{"num_hidden_layers": 14, "hidden_size": 256, "num_attention_heads": 8, "num_key_value_heads": 8, "head_dim": 32, "intermediate_size": 1024, "vocab_size": 8192, "hidden_act": "squared_relu", "norm": "rmsnorm", "norm_place": "pre", "norm_eps": 1e-05, "positions": "rope", "rope_theta": 1020.0, "rope_fraction": 0.5, "qk_norm": true, "attn_scale": 0.27, "bias": "none", "tie_word_embeddings": "early", "parallel_block": false, "extras": ["some layers without positions", "local attention windows", "paired heads", "gated attention", "value embeddings", "skips across layers", "capped logits"], "init": "trunc", "init_std_qkv": 0.0275, "init_std_o": 0.00519, "init_std_up": 0.0275, "init_std_down": 0.0026, "optimizer": "adamw", "learning_rate": 0.00309, "beta1": 0.95, "beta2": 0.99, "weight_decay": 0.079, "lr_head": 0.015, "max_grad_norm": 1.0, "warmup_steps": 539, "schedule": "wsd", "decay_fraction": 0.745, "decay_shape": "sqrt", "final_lr_fraction": 0.0, "batch_tokens": [65536, 131072], "max_seq_len": 768, "doc_mask": true, "train_tokens": 428300000, "max_steps": 4592, "dataset": "wikipedia_en"}
Each number is 128 + 32 x the weight over its row's rms, rounded and kept within 0 to 255. Layers, rows and columns count from 0. The size above them is the row's rms in percent of the matrix's.

# layer 8 MLP down (transposed), 1024x256, rms 0.0907, rows 920-946, columns 128-255
size [ 21  94  97 121 127 115 112 124  42 105  30  39 135 125 100 108 125 101  86 111 109  81 106 116 107 125 112]
[[143  78 168 185 173 193 156  92  55 178 184 136 181 151 139 128 120 179 112 126 138  74 110 112  81 112 129  65 152 179 108 139 126 151 200  98 119 138  87  92 158 147 127  79 170 147 134 110 175 124 128 135 131 138 116 187 118 163 140 145 103 110  94 152  95 121 154 138 186 144  80  99 108 181  86  89 136 181 123 109 110 126 115  77 162 136 141 128  84 117 162 109 179 180 140 136 122 138  74 109 127 130 189 121 100 119 176 126 113 129 106 150 122 138 144 136 137 162  89 139  85 113 129 114  89 198 109 136]
 [124 100 149 187  89 189  88 125  71 153 140 141 147 105 105 134 135 104 144 134  69 156 121 163 124  67 166 187 189 154 176 132 126  85 122 167 148  76  76 142 140 112 112 159 125 114 141 195  53  95 124 155 107 134 186 137 132 114 116 103 152 121 183 149 127 123 101  85 102 123 152 145 169 112 136 146 129 128  89  98 132  86 136 138 145  80 119 134 118 133 162 167 134 167 170 188  98 115 167 185 163 104 149 146 114 100 121 113 191 100  84 140 119  97 172 118 176 158 146 128 118 159  81 106 129 144 193 144]
 [131 146 163 125 177 111  78 161  99 157  93 142  97 133  89 115 129  92  88  98 124 111 118  71 151 152 124  74 127  88  90 102 150 176 158 105  99 147  92 228 191 121 107 180 102 105 142 101 161  79 106 154 127 109 101 125 118 139  83 159 135 188  87  82  77 176 129 147 166 148 160  89 142  92 121 184 180  88 105  85 159  82 100 134 137 147 112 112 143 120  74  82 107 119 129 154 106 149 177 118  83 158 113 129 163 113 142 136 107 165 135 125 113  89 142 102  93  85 144 175 140 119 104 144 162 117 149 118]
 [178 138 188 135  61 189 107 116 125 115  71  79 136 133 109 110  53 104  89 185  97  85  74 133 166 111 173 156 136 112  94 193 104 110 133  87 100 177 124  98 148  94  89 134 140 122  76 139 140  91 187  96 108 151 162 144 187  90 146 125 142 119 105  89 147  95 126 127  76 162 124 123  95 164 108 134  63 191 101 130 112 165 162 149 137 124 132 119 144  82 161 138  88 119 163 188  54 145 104 119 145 159  78 130 112 135 189 111 123 152  67 165 119 136 159 142 152 122 112 127 165 141 146 121 180  89  97 181]
 [118 157 169 157 142 169 100 157  98 139 140 168 108 126  95 143  81  91 117 125  95 141 137 143  51 124  97 118 115 126  95 147  98 138 162 130 181 139 167 157 127  84 160 154 131 101 122 195  91 126 160 122 163 153 184 110  98 152 112 150 107 134 114 102 145 102 122 182 150 113 162 154 158  45  92 165 104  86 145 172  98 126 137 140 149 146 108 126  87 158 132 200 125 138 182 117  96 116 117  83 174 170 130 149 122 161 202 106 193  74 102 149 113  84 137 206 188 150 129 127 144  65 106 113 169 190 161 154]
 [111 137  85  92 116 166  66 148 107 146 130 125  86 145 138 161 111 144 160 179 102  92 107 141 133 150 140 120 139  88 134 178 141 140 121 104 131 148 136 113  98 148 128 129 100  82 126 163  98 148 235 123 110 101 151 171 118 138 160 121  53 156  68 144 150 119 176 197 195  57 124 187 190 147 144  76 152 142 122 108 119 149 128  89 103 123 137 159 147 115 158  79 135  51 150 129 148 140 142 103  64 116  72  99 108 136 119  76 142  85 133 110 171 136 165  75 124 134 159  97 191 116 129 105  86 129 102 167]
 [100 146 149  57 160 110  68 122 107 117  90  83 172 126 142 114  45 154 123 126 123 151 136 209 128 157 140 131 121  97  49 120  94 182 121 168  72 136 124 126 151 119 156 143 108 126 158 146 142 167 137 140 195  87 138 123  99 136 126 121  88 143  93 158 162  73 136  97 118 194 114 157 110  80 148 155 137 235 167 114 150 126 117 155 136 176  91 137 100  71  58  79 144 147 152 133 185 154 119 104 124  98 124  77 158 128 120 143 102 127 101 118 118 150 150 154 121  84  50 159 168 105 116 129  93 160 121 162]
 [223 145 111 161 145 121 116 112 130 154 119 136 141 162 148 160 101 114  99 159 107 197 128 136  80 163 126 117 113 100 138 150 150 141 171 104 118 139 123 164 143 156  97  94 134 119  82 190 170 153 103 158 161  98 180 174 109 181 131 136 178 179 133 126  87 109 118 123 175 120 129 135 154 111 164 112 139  71 164 134 123 135 161 112 108 146 142  87 138 225 140 184 110  79  72 136 110 105 162 165 100 135 145 140 223  74 193 153 137 180 156 130 130 120  81 166 103  90 165 126 166  84 111 177  97 120 152 199]
 [135 140 152 127  78 164 109 138  75 123 213 130  84 129 120 158 125  90 141  89 137  91 120 114 139 114 128 105 160 142 145 126 141 140 154  83 126 131 146 175 172 186 130 148 127  76  99 113  97 135 142 129 153  85 148 132 148 102 182 121 128 132 112 133 195 113  95 115 187  71 182 116 148 103 145 108 185  89 113  54 121 107 159 141 111  89 160 137 136 187  79 137 103 122 164 145 124 104 160 130  75 162 100  88 140 120 134 126 158 186 133 101  81 115 114  73 112  93 153 140 176 127 110  95 126 121 142 156]
 [181 168  84 113  82 192 111 126  97  97 103  63 129 110  91 125  95 113 111 104 134  97 104 139 102 192 158 170  99 147 108  85 148 162 144 119 136 136 111 112 116 158 140 108 163  60 104  77 192 162 118 126 121 182 139 121 110 164 158 103 163 140 131 116 125  99 108 207 119 124 124  88 104 123 134 148 154  85 139 109 114 166  90 137  89  78 145 130 149 151 130 119 138 197 123 114 143 127 108 146 164  82 135 152 121 125  88  97 143 113  98  86 191 131 218 120 165 126 171  93 143 141  98 176 124 136 147 123]
 [ 95 106 152 133  79  98 145 127  98 135  78 136  89 160 118 212 132  83  69 147 145  93  99 146  89 152 127  89 191 145 137  82 101  73  96 157  88 121 133  71 154 163 179 127 104 132  70  68 121 104 100 122  97 110 163  92 155 121 106 153  75  94 202 166 203 124  93 122 190 121 117  62 110 110 194 155 112 112 168 123 117 126 182 140 169 120 132 148 102 182 183 104 121 105 107 171  78 130  99 106 139  89 146  97 137 117 126 114 135 162 186 140  87 114  71 100 140 161 155 121 105 129 215 122 114 132  96 103]
 [120 153 116 128 144 123 138 142  94 144 112 196 109 132 123 168 110 139 171 160 143 111 108 130 150 134 153 108  70 104  88 140  96 182 151 125 105  41 110 116 160 132 186 137 152  96 163 160 108 173 143 117 146 113 171 166 139 120 148 158 139 148 125 148 133  73 129 108 113  98 148 140 108 106 143 105 146 127 108 168 155 172 144  89 163 192 104 156 128 162  84 173 116 138  75 138  92  97  68 127 163 170  93 120 125 185 100 150 174 124  94 133 124 114 118 109 173  99 148 156 198  92  79 114 158 144 147 153]
 [189 125  27 112 119 115 136 141 122 105 133  57 176 100 141 155  93 118 120 107 128 112 126 130  86 105 118 120 113 154 135 140 161 143 127 141 105  72 173 106 121 159 103 131 115 176 173  91 143 115 136 153 160 127 142 130  92 129 147 175 129 112 144 124 132 103 105 172  88 104 138  76 109 161 126 113 155 116 193 110 170 125 142  80  63 104 146 153 147 160 196 153 139 142 143 179 114 112  72 107 198 179 108 150 105 123 161 154 189 104 113  84 124 142 195 144 155 127 111 151 175 177 140  99 139 161 135 231]
 [152 136  82 126  91 145  95 176 133 117  94 164 145 160 164 110 153 177 139 139 144  92 160 183 199 156 114 123 113 132 155 142 140 135 166 115 130 132  94  63 162 162  94 191 157 119 142 178 130 160 114 132 104  90 137 119 110 192  88 134 102 122 182 130 101 163 101 105 119 188 142 117 126 154 150 146 146 114 144 181 164 124 129 111 146 152 162 110 112 115 104  77 200 117  96  86 156 105 115 212 199 121 189 134  90 127 133 105 111 138 170 172 176 154 157 175 129 160 146 125 118 211  97 167 130 114 106 154]
 [ 83 110 144 101 135 150 190 127  90 166 109 144 123 129 133 158 121  51 134  83 121 160 112 120  27 105 134 141  96 112 123 165 144  97 119  72  75 191 143 143  51 178 126 143 127 122 189 148 147 172 154 185 141 158 140 107 141  62 164  95  99 108  47 150 144 187 136 135 114 106  88 128 134 137 124  62 101 159 181 106 118 149 125 110 118  88 137 144 108 190 163 191 145 113 139  70 111  67 132 138 117 184 107 126 107 148 133 133 188  75 128 121 150  59 123  87 152 102 104  39 166 127 123 112 101 114 109 129]
 [136  96  71  97 123  90  87  68 176 119 107 181  75 111  70  79  84  95 143  86 145  86 138 210 180 121 148  75 114 170 128 116 146 116 149 191 157 127 118 132 166 126 121  87  99 125 125 144 171 158 124 148 160 147 125 104  92 152  63 191 176 152 143 100 144 124  86 112 141 142 159 118 105 183 129 136 133 163 163  83 138 167 132  71 127 186 100 151 122  86 135 107 199 150 106 124 137 176 148 120 126 121  35 137 111 168 126 154 114 134 162 127 166 157 117 153 101  66 158  66  95 126 116 156 181  91 126 153]
 [136 105  74  81 108  96 109 198 123 162  92 154 104 184 120 130 167 191 114 163 128 138 109 172 157  97 109 146 137 142 124 180  86 149 126 143 118 121  87 119 124 102 129 113  62 135 140 127  70 139 104 132 135 168 135 180 177 126  80 165 116 161 126 102  79  83 156 106  75 111 156 179 148 122 169  88 139 140 104 143  81 109 122 122 139 109 137 119 195 150 115 142 129 137  87  98  85 168 167 111 146 132 113  59  91 109 152 156 129 123  81 147 171  44 113 132 132 149 128  94 151 159 131 132 153 146 151 120]
 [106  93 151  70  69  80 166 106 206  86 111 180 136 155 101  98 147 130 115 124 144 149 145 156 149 139 139 142 134 175 133 147 139 200 103  85 133 121 154 147 146 109 176 149  88 124 154 199 129 155 114 137 125  67 212  94  76 133  97 132 151 160 188 171 216 167 157 103 147 109  74 134 162 124 116  75  87 143 107 165 133 213  58 132  99 146  67 132 102 136 171 127 115 138 150  91 167 161 173  92 162 143  96  84 115 131 167 143 128 124 107 113  84 142 110 135 123 104  88 144 112 124 113 123  98 134 126 115]
 [118 169 161 130 105 162 122 124 152 102  62  84 162 137 202  94 127 137 158 117 134 144  76 132 117 143  99 112 144 112 142 138 130  89  94 120 126  81  88 116 149 133 190 148 122 143 163 166 160 127 108 106 131 138  62 149 119 109 220 119 180 133 133 126  94 164  75 151 115 116  68  61 158 147  86 150 126 156  93 166 107  65 116 151 132  89 139  65  81 102 143 180  97 121 154  84 126  70 103 147 128 133 165 155 117  84 132 160 114  97 159 102  82 135 107 171 138 117 118 109 125 124 158 125  73 116 127 101]
 [134 185 124 140 130 130 108 111 169  63  93 136 148 164  91 127 174 191 104 173 148 134 114 130 114 127  85 179 117  94 134 136  27  73  79 129  78 180 108 123 154  69 137 152 162 100  77 134  98 160 124 130 106 115 159 133 173 132 125 122 171  93 167 101 162 110 127 167 132 159 130 123 143 141 111  93 165 100 153 134 160 103 142 169  95 210 151  75 112 108 173 117 137 108  59 153 142 144  58 160  83 106 131  97 132  87 153 121 126 171 104 149 151 181 130 108 129 157 108 128 128 118  98 116 120 130 130 151]
 [144 162 184 192 102 113 115 108  87 146 119 178 154  85 114 109 150 162 143 128  90 165 166  95 127 130 128 150 123 159 119  93 192 118 152 116 133 165  92  96 139 130 124 125 124 154 159 109 113 107 116  86 151 117 117 141 155  67 130 129 138 100 160 148 126 100 171 112 102 116 117  86 137 129 182 108 172 181 154 180 132 184 127 123 141 106  36 124 101  46 113 132  98 128 138 132 115 149 161  75  86 165  92 175 156 152 129 153 176 163  81 121 140  96  97 108 180  84 173 112 205 172 103 119 121 136 159 136]
 [ 84 126  76 183 104  86 137 150 137 101  78 173 126 125 125 157 158 149 109 134 111 103 180  84 155  73 144  84 163 112 147  79 137 162 130  80  86 149  93 134 134 105  87 107  99  91 111 154 164 156 174 137 162 147 142 160 147 146 105 146 103 135 108 144  73 117  69 154 131 102  92  80 138 133 167 160 193  98 120 131 157 166 113 115 162 140 129 123 205 133 171 103  74 110 118 176 172  89  76 162 112  92  84 140 119 131 118 110 177 185 184  78 188 170 173 104 101 141 172  72  93 146 106  99 127 141  63  44]
 [127  97 144 122  97  89 129 180 108 144 136 110 140 145  98 173 168 111 156 131  95 123 140 133 105 134  38 105 187 208 151 163 139 108 142 164 136 104 108 102 181 176 181 108 101 102 114 104 157 115 160 124  96  86 107 130 142 108 161 149 105 130  85 186 139  68 163 200 112  80 166 120 147 166 122 124  94 107 140 130 142 172 108  50 119 133 124 128 124 127 182 135  83  97 143 160  99 105 101 108 129 110 123 116 142 153 186 172 128 120 114 130 174 123 127  92 107 110 108 175 131 104  92 125  78 170 147 125]
 [143 107 133 128 126 101 132 145 119 168  95 101 162 132 119 125 133 214 146 174 119 102 112 160 149 190  97 194  78 127 145 164 107  72 138 139 131 155 140 100 119 102  44 163 148 104 166 197 158 163 175 165 107 114 140 137 190 119 106 120 212 146  94 133 103 180  92 139 134 128  99 106 129 146 156 163  98 110 132 107 114 103 124 125 128 129 177 128 123 163 164 136 156 102 128 115  88 153 164 109 137 122 125 121 161 102 135 152 128 134 158 104 104 174 117 135 126  51 159 154 109 142 120 124 151 119 143 118]
 [143 114 151  97  63  95 123  93 146 145 114 103 139  97 153 145 172 144  78 125 117 101  93 130 133 159 129 108 187 137 132 160 105 124 154 132  92 134 199  86 187 133 111 161  47 134 132 153 125 144 121 182 120 105 174 146 140 115  98 117 162 120 160 144 125 154 138  97 124 130 181 154 172 138 146 108 136 139 131 151 180 141 122  99  89 114 176 130 133 109 123  97 139 119 146 127  78 154 136 119 162  90 120 133 116 187 146  99 147 119 113 100 122 132 141 172  71 133 136 137 151 134  75 106 155 131  70 171]
 [171 127  29  32 162 164 138 105 105 214  97 123 215  70 136 178 103 132 143  71 121 132 114 124 134 116  49 148 124  95 104 123 157 102 156 193 118 107 188 122 166 136  71 158 152 122 126 129 142  98  72 138 115  96 140 157 125 151 125 115 100 104 162 147 106  88 132 165 137 102 107  71 137 119  98 164 134 117 124 152 121 155 108 123 150 113 140 145 115 134 125 130 115 168 134 113  76 110 109 156 126 181 209 211 129 138 152 103 133 126  61 124 145 117  57 105 137 158 146  88 150 121 125  93 141 168 131 103]
 [181 137 149 136 133 151  96 164  72 140 171 121 124 146 158 197 116  97 122 116 132 122 117 136 138 156  98 180 137 165 203 127 148 137 107 200 146  86 145 108 181 162  97 162 135 160 146  85 122  72  77 129 139 131 136 124 110 170 105 132 111  89  57 117 132  87  73 126 156 135  98 133 138  82  97 159 142 148 156  99 100 112 178 137 108 105 164 100 114 139 122 144 153  87 179  84  61 103 165 144  78  92  84 113 153  43 108 105 167 122 109  85 156 124 113  83 112 146 114 126 108 107 106 142 134 142  77 138]]
# layer 8 MLP up, 1024x256, rms 0.0996, rows 921-947, columns 128-255
size [ 94 101 116 121 116 108 131  48 102  44  56 125 113 103 106 117  95  93 117 101  86 107 130 106 126 111 110]
[[132 163 124  99 110 119 125 114 110 111 160 139  99 128 132 123 102 126 222  94  91 109  64 186 189 128  88 133 131 113 165 126  84  70 128 153 142 136 185 186 154 103 165  88  84 134 124 144 148 152  90 126 135 153 140 104 136 166 164 125 128 130 148 143 136  86 122  46 109 113 140 116 145 173 131 141  94 163  81 115 124 125 151  98 149 174 136 128 121 173  53 106 113  86 148 130 117 124 129  44 122 157 179 147 146  91  63 101  79 103 201 153 130 153 120 157  34 116  93  88  64 140 185  66 124  81 150 126]
 [115 129 126 149 141 149 136  99 116  94 201 148 180 156  74 144 151 111 144 127 186 174  88 108  70 108 115 147 163 113 140 150 139 109 148 118 154 165 189 129 138 158 140 108 143 130 134  79 186 137  94 152 110 122 147  55 189  96 146  98 117 129  87 106 118 136  80 132  96 124 176 114 157 126  52 167 157  69 100 133 121  63 147 183 127 103 126 112 143 118 117  89  89  61 141 166 104 114 137 126 127 161 164 162 140  99 128 110 137 106 122 186 108 109 152 100  67 152 167  82  50 130 154 117 134 100 117 103]
 [146 103 117  59  85 119 137 201  72 188 114 164 107  94 136 148  53 113 143 130 176 131 145 111 133 118 145 137 117 139 114 115 127 110 143 100 151 143 103 124 114 125 159 117  98 165 179  25 153  48 138  68 135 159 141 124 141 150 120 163  78 118 107 111  92 109 111  82 110  94 168 154 138 139  91 126 151 143 134 170 125  59 148  94 144 147 142 123 115 119 157 185 174 101 144 119 158 124 154 134 149 133 111 145 100 159  86 166 122  76 149  78 105 102 125 161  73 123 133 118 149 128 171  77 159 150 126 125]
 [138 173 135 101 106 218 160 170  46 173 128 115 108 130 150 185 113  93 133 174 168 150  35 161 100 152  81 152 124  87 150 158 109 132 108 124 165 111  87 133 158  93 130 119 105 100 166 111 100 104 116 138 118 113 135 107 155 100 133 125 131 106 137  61 113 115 134  82 145  93 124 110 107 111 144 169 118 209 128  82 135 122 118 127 160 116 194  89 110 128  98  96 123  76  50  79  99 105 139 116  84 147 168 162  99 136 159 101  89 129 139 148  73 159 121 154 107 123 101 105 125 144 125  70  64 116 193 111]
 [ 39  85 167 145 123 157 138 164 182 170 105 142 131 155 162 187 112 102 160 155 137 133  38 163 156 107  99 134 111 122  88 125 131 166 175 141 118 131  78 125 187 140 141 115 152 130 130  59 154 105 135 121 103 116 118  61 146 106 150 128  69 141 111 109 126 108  42 127 171 106 114 141 131 101 103 116 161 166 144 159 113  92 141 108  78 142 142  93 137 118 135 138 121 151 137 123 106 127 120 149 111 181 164  90 141 156 126 116 158 127 190  84  89 117 119 149  93 134 130  98 149 106 130 183 110 129 136 138]
 [ 85 117 165 139 129 127 134 137 138 132 105 131  69 178  93 133 146 112 165 134 104 100 143 167 158 146 136 158 128 117  76 178 110 120 134 119 137 191 166 200 119 148 150 159 155 147 116  96 139 111 171  60 100 149 136 140 131 147  93 152 106  65  70 103  98 121 125  67 148 151  94 144 110 124 104  98 111 173 158 140 103 115 113 166  50 119 186 133 139 112 140 115 112 116 150 104  80  91 205  94 100 131 152 132 105 117 145  79 118 123 137  83  57  79 104 143  88 129 109 113 117 114 145 120 183 132 103 113]
 [170 159  88 150 190 106 122 131 136 155 136 160  77 119 134 160  92 116 126 122 109 103 143  88 121 179 114 133 202 114  81 128 182 153 134 146 195 134  62 117 168  99 132  59 110 163 113 119 143 133  72 135 209  95 107 112 135 102 101 129 101 132 137 118 111 145 111  72 144 125 125 137 161  79 122 117 151 114 126 152 189 106 138 108 134 103  97 141 160 160 146 106 115  97 103 129 123  99 154 173 106 190 166 117 109 147 116 140  96 143 133 144  55 112 106 159  82 123 126  76 139 161 125 122 165  86 179 156]
 [125 112 124 131 139 125 166 117  92 133 159 159 102 150 176 120 153 124 148 154 113 144 114 115 144  93 153 116 171  70 104 130 124 196  97 120 175 189  89 114 149 135 180 120 151 183 148 112 143  85 109 101 147 107 118 104 105 121 133 145  84  97 162 120  68 108 140  64 126 116 124 129 119 125 123  99 127 172 120 144 152 128 121 201  66  87 104  93 135 154 106 112 143 115 104 102 170  83 182 153  83 112 138 124  91 155 116 117 108 116 148  73 127 184 124  77  85 141 139  94 117 129 160  90  69 148 143 102]
 [143 104 112  75 211 103 167 113 119 124 168 131 137 197 145 139 176  94 137 110 166 122 145 129 121  57 119  80 123  78 158 118 129 134  69 135 126 118 175 147  58 125 137 134  89 151 176 111 138 125 113 139 158 129  87  86 116 111 152 123  89 153 128 125  85  85 108 122 128 174 135 103 142 129 200 150 107 147 130 120 177  72  90 112 131 166 105  54 116 142  85  77 150 154 132 112 187 139 204 127 106 131 120 144 153 162  52 172 129 102 141 178 107  82  67 143 100 175 111 122 130 152 163 126 157 105 143 177]
 [ 89 122 141 164 150  86 152 128 107 140 135 178  97 125 151 136 155 108 138 143 130 110  99 153 148 123 160 110 150  72 140  97 148 201 117  90 196 188  99 138 191 162 208  75 148 175 205 114 108  77 118 112 190 113 136 103 130 114 174 138  70  65 165  49 112 147 108  82 115 130 138  91 126 138  77 111 163 136  67 118 135 102 104 151  95 103 139  77 126 122 109  90 152 133 125  84 167  93 146 109 116 136 157 112  86 142 109 108  99 126 172 101 111 158 142 135 121 148 170  36  85 103 134 129 121 143 111 137]
 [117 122 140 134 134 134 156 104 144 153 156 111 103 130 163 141 151  93 162 106 146  95 123 135 135  97 109 171 172  87 122 156 133 186  82 144 199 111  81 124 130 168 166  59 155 149 185 127 123 127 100  69 148 128 116  95 147 120 120 139  84  62 185  51 116 109 171  70 132 183 115 116  70 129 110 115 108 148  60 103 158  81  94 158  43 121 102 110 163 176  98  56 150  82 109  84 126 127 159 120  74 130 170 132 127 164 109 102 123 175 171 119 118 153 146  74  97 173 133  91 110 125 148 118 115 132 164 136]
 [ 91 137 112 157 110 140 125 153 144 105 174 101 145 179 138 154 139 114 110 135 137  89 128 155  53 100 164 134 121 127 133 164 111 138 166 108 165 109 158 140 123 137 153  89  82 199 129 102 118  85 167 147 115 119 105 127 148 116 176 118  92  99 167  77  74  62 125  66  96  71  77 131 116 117 103 195 160 175  89 102 171 136 148 145 109  74 150 141 142 173 170  81 144  84 100 139 162 106 123 140 131 145 118 181 132 133  91 133 126 110 112 104 106 136 150  86  96 151 151  88  88 162 169  90 123 120 135 115]
 [124 196 114 167 139 180  76  96 118 146 140 126  96 185 118 110 122 139 125 151 138 117 111 165 144 109  75 117 127 139  79 139  89 140  79  95 142 101  84 140  80 146 112 139 131 134 157 150 165 118  74  90 117 147 187 168 119 139 132 173  79 149 187 123  39  67  99 146 158 111  89 124 103 167 116 142  95 159 153 127 148  57 115 161  99 131 146  73 135 139  92 135 107 101  94 100 173 116 128 125 153 122 124 133  96 184 123 127 100 116  76 121  70 116 117  72 123 141 186 128 103 146 202 125 164 154 144  98]
 [136 160 115 153 114 114 101 163  95 174 127 184 108 138 140 153  71 123 105 176 137 170 132 115 141 153 154  69 156 115 117 173 177 200 114 174 131 114 108 102 142 104 126 102 171 166  53 155 111 120 128 125 134  91 133  79 134 138 105  95 101 133 164 120 158 137  70 115  70 199  81  99 118 146  88 123 187 119 125 120 129  79 106 147 116 124  82 143 122 171 106 133 209 134 113  90 174 117 148 160 146 155 182 106 146 164 112 135 168 121 122 106  74 169 146 161 142 139  88 114 157 181 159 141  63 145 117 123]
 [146 121 139 171 126 130 165 125 162 138 116 110 143  46 121 148  88  95 121 115 173 155 163 145 133 153 137 106 189 154  14 133  91 132 163 159 158 148  82 150 137 140 229 117 185 203 180 137 142 114 122 146 134  92 104 106  97 106 120 146 115 133 145 127 132 106 107 137 130 161 108 100  97 134 139 104 103 107 115 111 204 169  58  82  88 159 142 141 116 157 124  73 142 103  87 116 153 113 179  91 141 141 145 124 152 130  91  99 147 148 146  79  85 169 134 111 123 142 130 124 144 167 112  73 166 138 207  63]
 [122 186 110 136 138 103 169 171  67 132 143 160 152 139 111 152  73 159 147 151 148 145 133 139 104 106 113 166 161 161 105 150 123 188 131 138 114  84 153 120 139 155 102 163 120 201 102  71 144 110  97 140 134 172 109 131 140 104 119 124 107  54 136  80 178 110 143 133  76  90 141  97 155 140  59  59 109 102 150 130 124  68 140 137 115 114 146  89 117 221 112  82 126 139 167  88  79 136 115 153 134 116 140 147 157 118 146 140 155  95 107 120 137 160 131 153 124 217 110 155 116 163 126  51  95 132 161 148]
 [176 147 168 184 115 140 139 129 134 161 105  87  95 112 141 149 201 178 153 170 112 115 165  89  88 113 113 123 139 125 127  89  49 132 110 121 127 155 120 119 119 123 124  88 131 141 139 117 130  90 138 118 109 101 115 106 137 128  84 205 124 123 194 106 131  79  84 154  98 144 114  79 120 175 135 151  83 108 160 101  80 173 160 172  66  86 172 148 141 141 132 143 126 136 126 149 144 116 166 117  84 143 133 110  77 136 113 104 112 106 109 212 137  62 155 118 170 134 120 116  80 101 134  95 189 187 132 142]
 [133 141 196 102 135 124 194 174 192  98  89 150  87 120 146 166  88  95 104 153 164  89 101 106 126 104 161 101 108 111 122 159 135 156  53 141 214 106 154 122 102 114 147 133 111 185 189 163 140  40 144 168 126 102  94 137 205 105 215 162  98  86 133  82 133  96  89 140 130 103 110 135  93 138 126 153  82 154  74 113 185 110 145  96 109 130  97 122 166 146  76 177 124 112 130  76 119 135 129 176  60 158 180  92  96 196 143 125 135  97 168 100 159 138  92 123 127 177 170 132 136 136 170 162 110 150 142 145]
 [176 139 132 101 141 178 172 120 113  91 154 190 156 111 154 191 113 122 139 108 106 136  93 154 123 141 160  95 157 160 125  74 147 138 124 133 117  98 136  90 134 151 128 132 163 167 106  62  99 119 136  96 143 159 169  90 106  69  84 110 122 114 139 121 127  96 116 156  86 141 105  77 123 119 182 182 115 102  84 153 183 125 169 172 149 114 112 101 161 106 135 119 150  74  94 107 128  76  96 111  39 135 141  97 161 138  65 149  93  50 135  74 162 170 151  61 126 185  96  87 106  88 138 102  99 108 170 197]
 [ 89  50 106 166 171 116 122 150  99 157 180 154 111 179 137 245 134 120 143 143 153  83 153 126 187 168 140 103 175 115  83 132 127 181 139 159 128 126 136 142 115 136 109 100 123 150 109 117 127 133 120  88 141 144 126  79 108 106 124 118  90  88 141 119 100  99 126 115 127  91 118 136 169 133  91 165 160 157 120 166 127 154 128 140 142 170 129 121 176 104  76  64 127  62  69 166 138 118 168 134  92 145 127 166 112 122  85  90  99 110 149  83 126 101  96 116 154 191 173 110 130 108 165 149 131  86 110 195]
 [134 144 133 136 139 110 173 149 130 136 152 132  76  96 156 206 146 121 107 120 123 125  82 121 120 119 128 140 120  98  55 121 106 160 102  88 140 167  87 148 121  96 137  78  92 143 151 130 159 114 100 112 180 114 121  70 162 155 150 140 135 124 114 141 135  87 124 100 154 173  89 120 106 141 156 130 112 118 120 128 199 139 102 135  89 130 184  95 155 137  91 105 183 106 120 154 175 117 136 147  92 184 145  26  83 180 109 106 135 160 160  96  86 103 113  94 165 133 148 101 127 149 176  62 132 124 106 133]
 [ 81 154  94 145 160 113 176 174 113 129 117 170 108 160 132 153 128 115 134 152  98 150 124 154 103 118 149 133 148 121  84 101 109 173 138 125 148 171  54  91 138  86 144  81 146 162 153  36 154 174  95  81 152 144 150  93 113 116  77 174  49 170 133 101 144  81 115 127  89 163 100  56  68 114 144  99 176  71 135 116 127 161 129 126  65 192 117 126 187 125 138  56 141 156  96 143 107 125 141 135  86 103 134 127 178 172 156 136  89  84 146 124 139 103  43 127 130 168 167 129 190 146 141 138 137 117 153 121]
 [107 162 109 144 179  88 153 147  76 125 147 201 106 149 182 150 152 116 163 106 109 116 146 126  67 137 192 163 133  74 136 137 110 124  86 154 167  63 116 111 150 137 161 117  90 158 178 160 138 108 101 102 121  60 111 128 158 119 173 105 111  69 118  86 100 154  90  60 115 182  83  68  72 121 126 127 136  94 112 145 111  92 158 134  58 119 146  91 149 110  78 128 132 148  33 139 123 128 112 157  39 161 152 131 155 140 129 115 124  78 152 156  45 107  69 151 180 109 167 134 106 137 112  98  80 105 124 116]
 [113 143 118 176 122 111 105 106  47 122 158 145  75 145 132 132 146 110 203 132 165 109  57 180  79 134 121 194 145 131 125 141 192 181 103 127 167 139  92  79 133 147 196  99 170 157 149 117 133 104 127 151 215 177 130 130 153  73 195  85 137 110 112 133 156 126 109  70  95 138 145  86  96 162  89 135 129  54  91  81 158  92 134 140 105 112 136 105 120 115 123 117 100 145 136  54 195 122 145 134  87 132 158 129 101 148 136 137 112  89 144 125 124 123  89 143  79 118  83 118  57 169 148  86 100 115 204 136]
 [130 206  93 172 124 110 127 108 106 154 160 150 117 152 106 229 127 127 136 101 167  93  45 172 113 127 182 128 161  85  70 152 165 119 136 196 163 143 124 111 117 152 172 131 119 139 119 107  98 138 107 127 127  96 146 125  96 157 141 120 121 107 186 119 115 143 171 115 181 200 148  83 124 126 153 111 115 152 109 129 112 116 126  72  66 103 168 117 207 221  62  70 110 187 123 141  88  77 113 141  83 129 137 164 111 144 136  78 128 108 106  92  93 122  71 129 147 132 171 129 127 146 156 141 141 122 115 167]
 [196 137 193 111  81 125 151 129 114 139 156 118 108 114 178 162 138 117 161 114 120 155  78 104  70 105 248 138 114 182 159 108 179 118 136  68 113 186 110 140 160 168  72 139 133 140 145  85  88  54  46 161 151 110 125 124 103  69 118 104 111 120 108  98 195 144 111 137 149 135 108 146 122 143 117 121 140  91 128 138 124 125 101 181 133 121 192 138 137  93 139 132 133  67 130 135 167  97 148 133 108 135 104  97 167 133 107 135 151 140 104 129 151 119 136 110 153 179 167 138  92 155 144  65 132 105  73 137]
 [104 136 134 130 103 139 122  99 122 183 149 109 134 159 146 199  81  74 139 120 124  97  93 120 140  74 155  64 174 128 142  77 118 136 130 133 125 151 101  98 151 154 147 117 106 121  98 116 177 116 101 137 150 132 124  72  39 140 141 140 127 125 136 113 147 138  76  40 146 162 129 140 174 166 143 160 147  93 158 181 110  90 149 127  91 190  80 143 151 123 124  89 129 110 162 158  82 125 173 145  73 105 122 121  95 119  72 153 111 161 155  63 188 181 147 171 130 122 193 122 139 137 132 101 110 143 176 179]]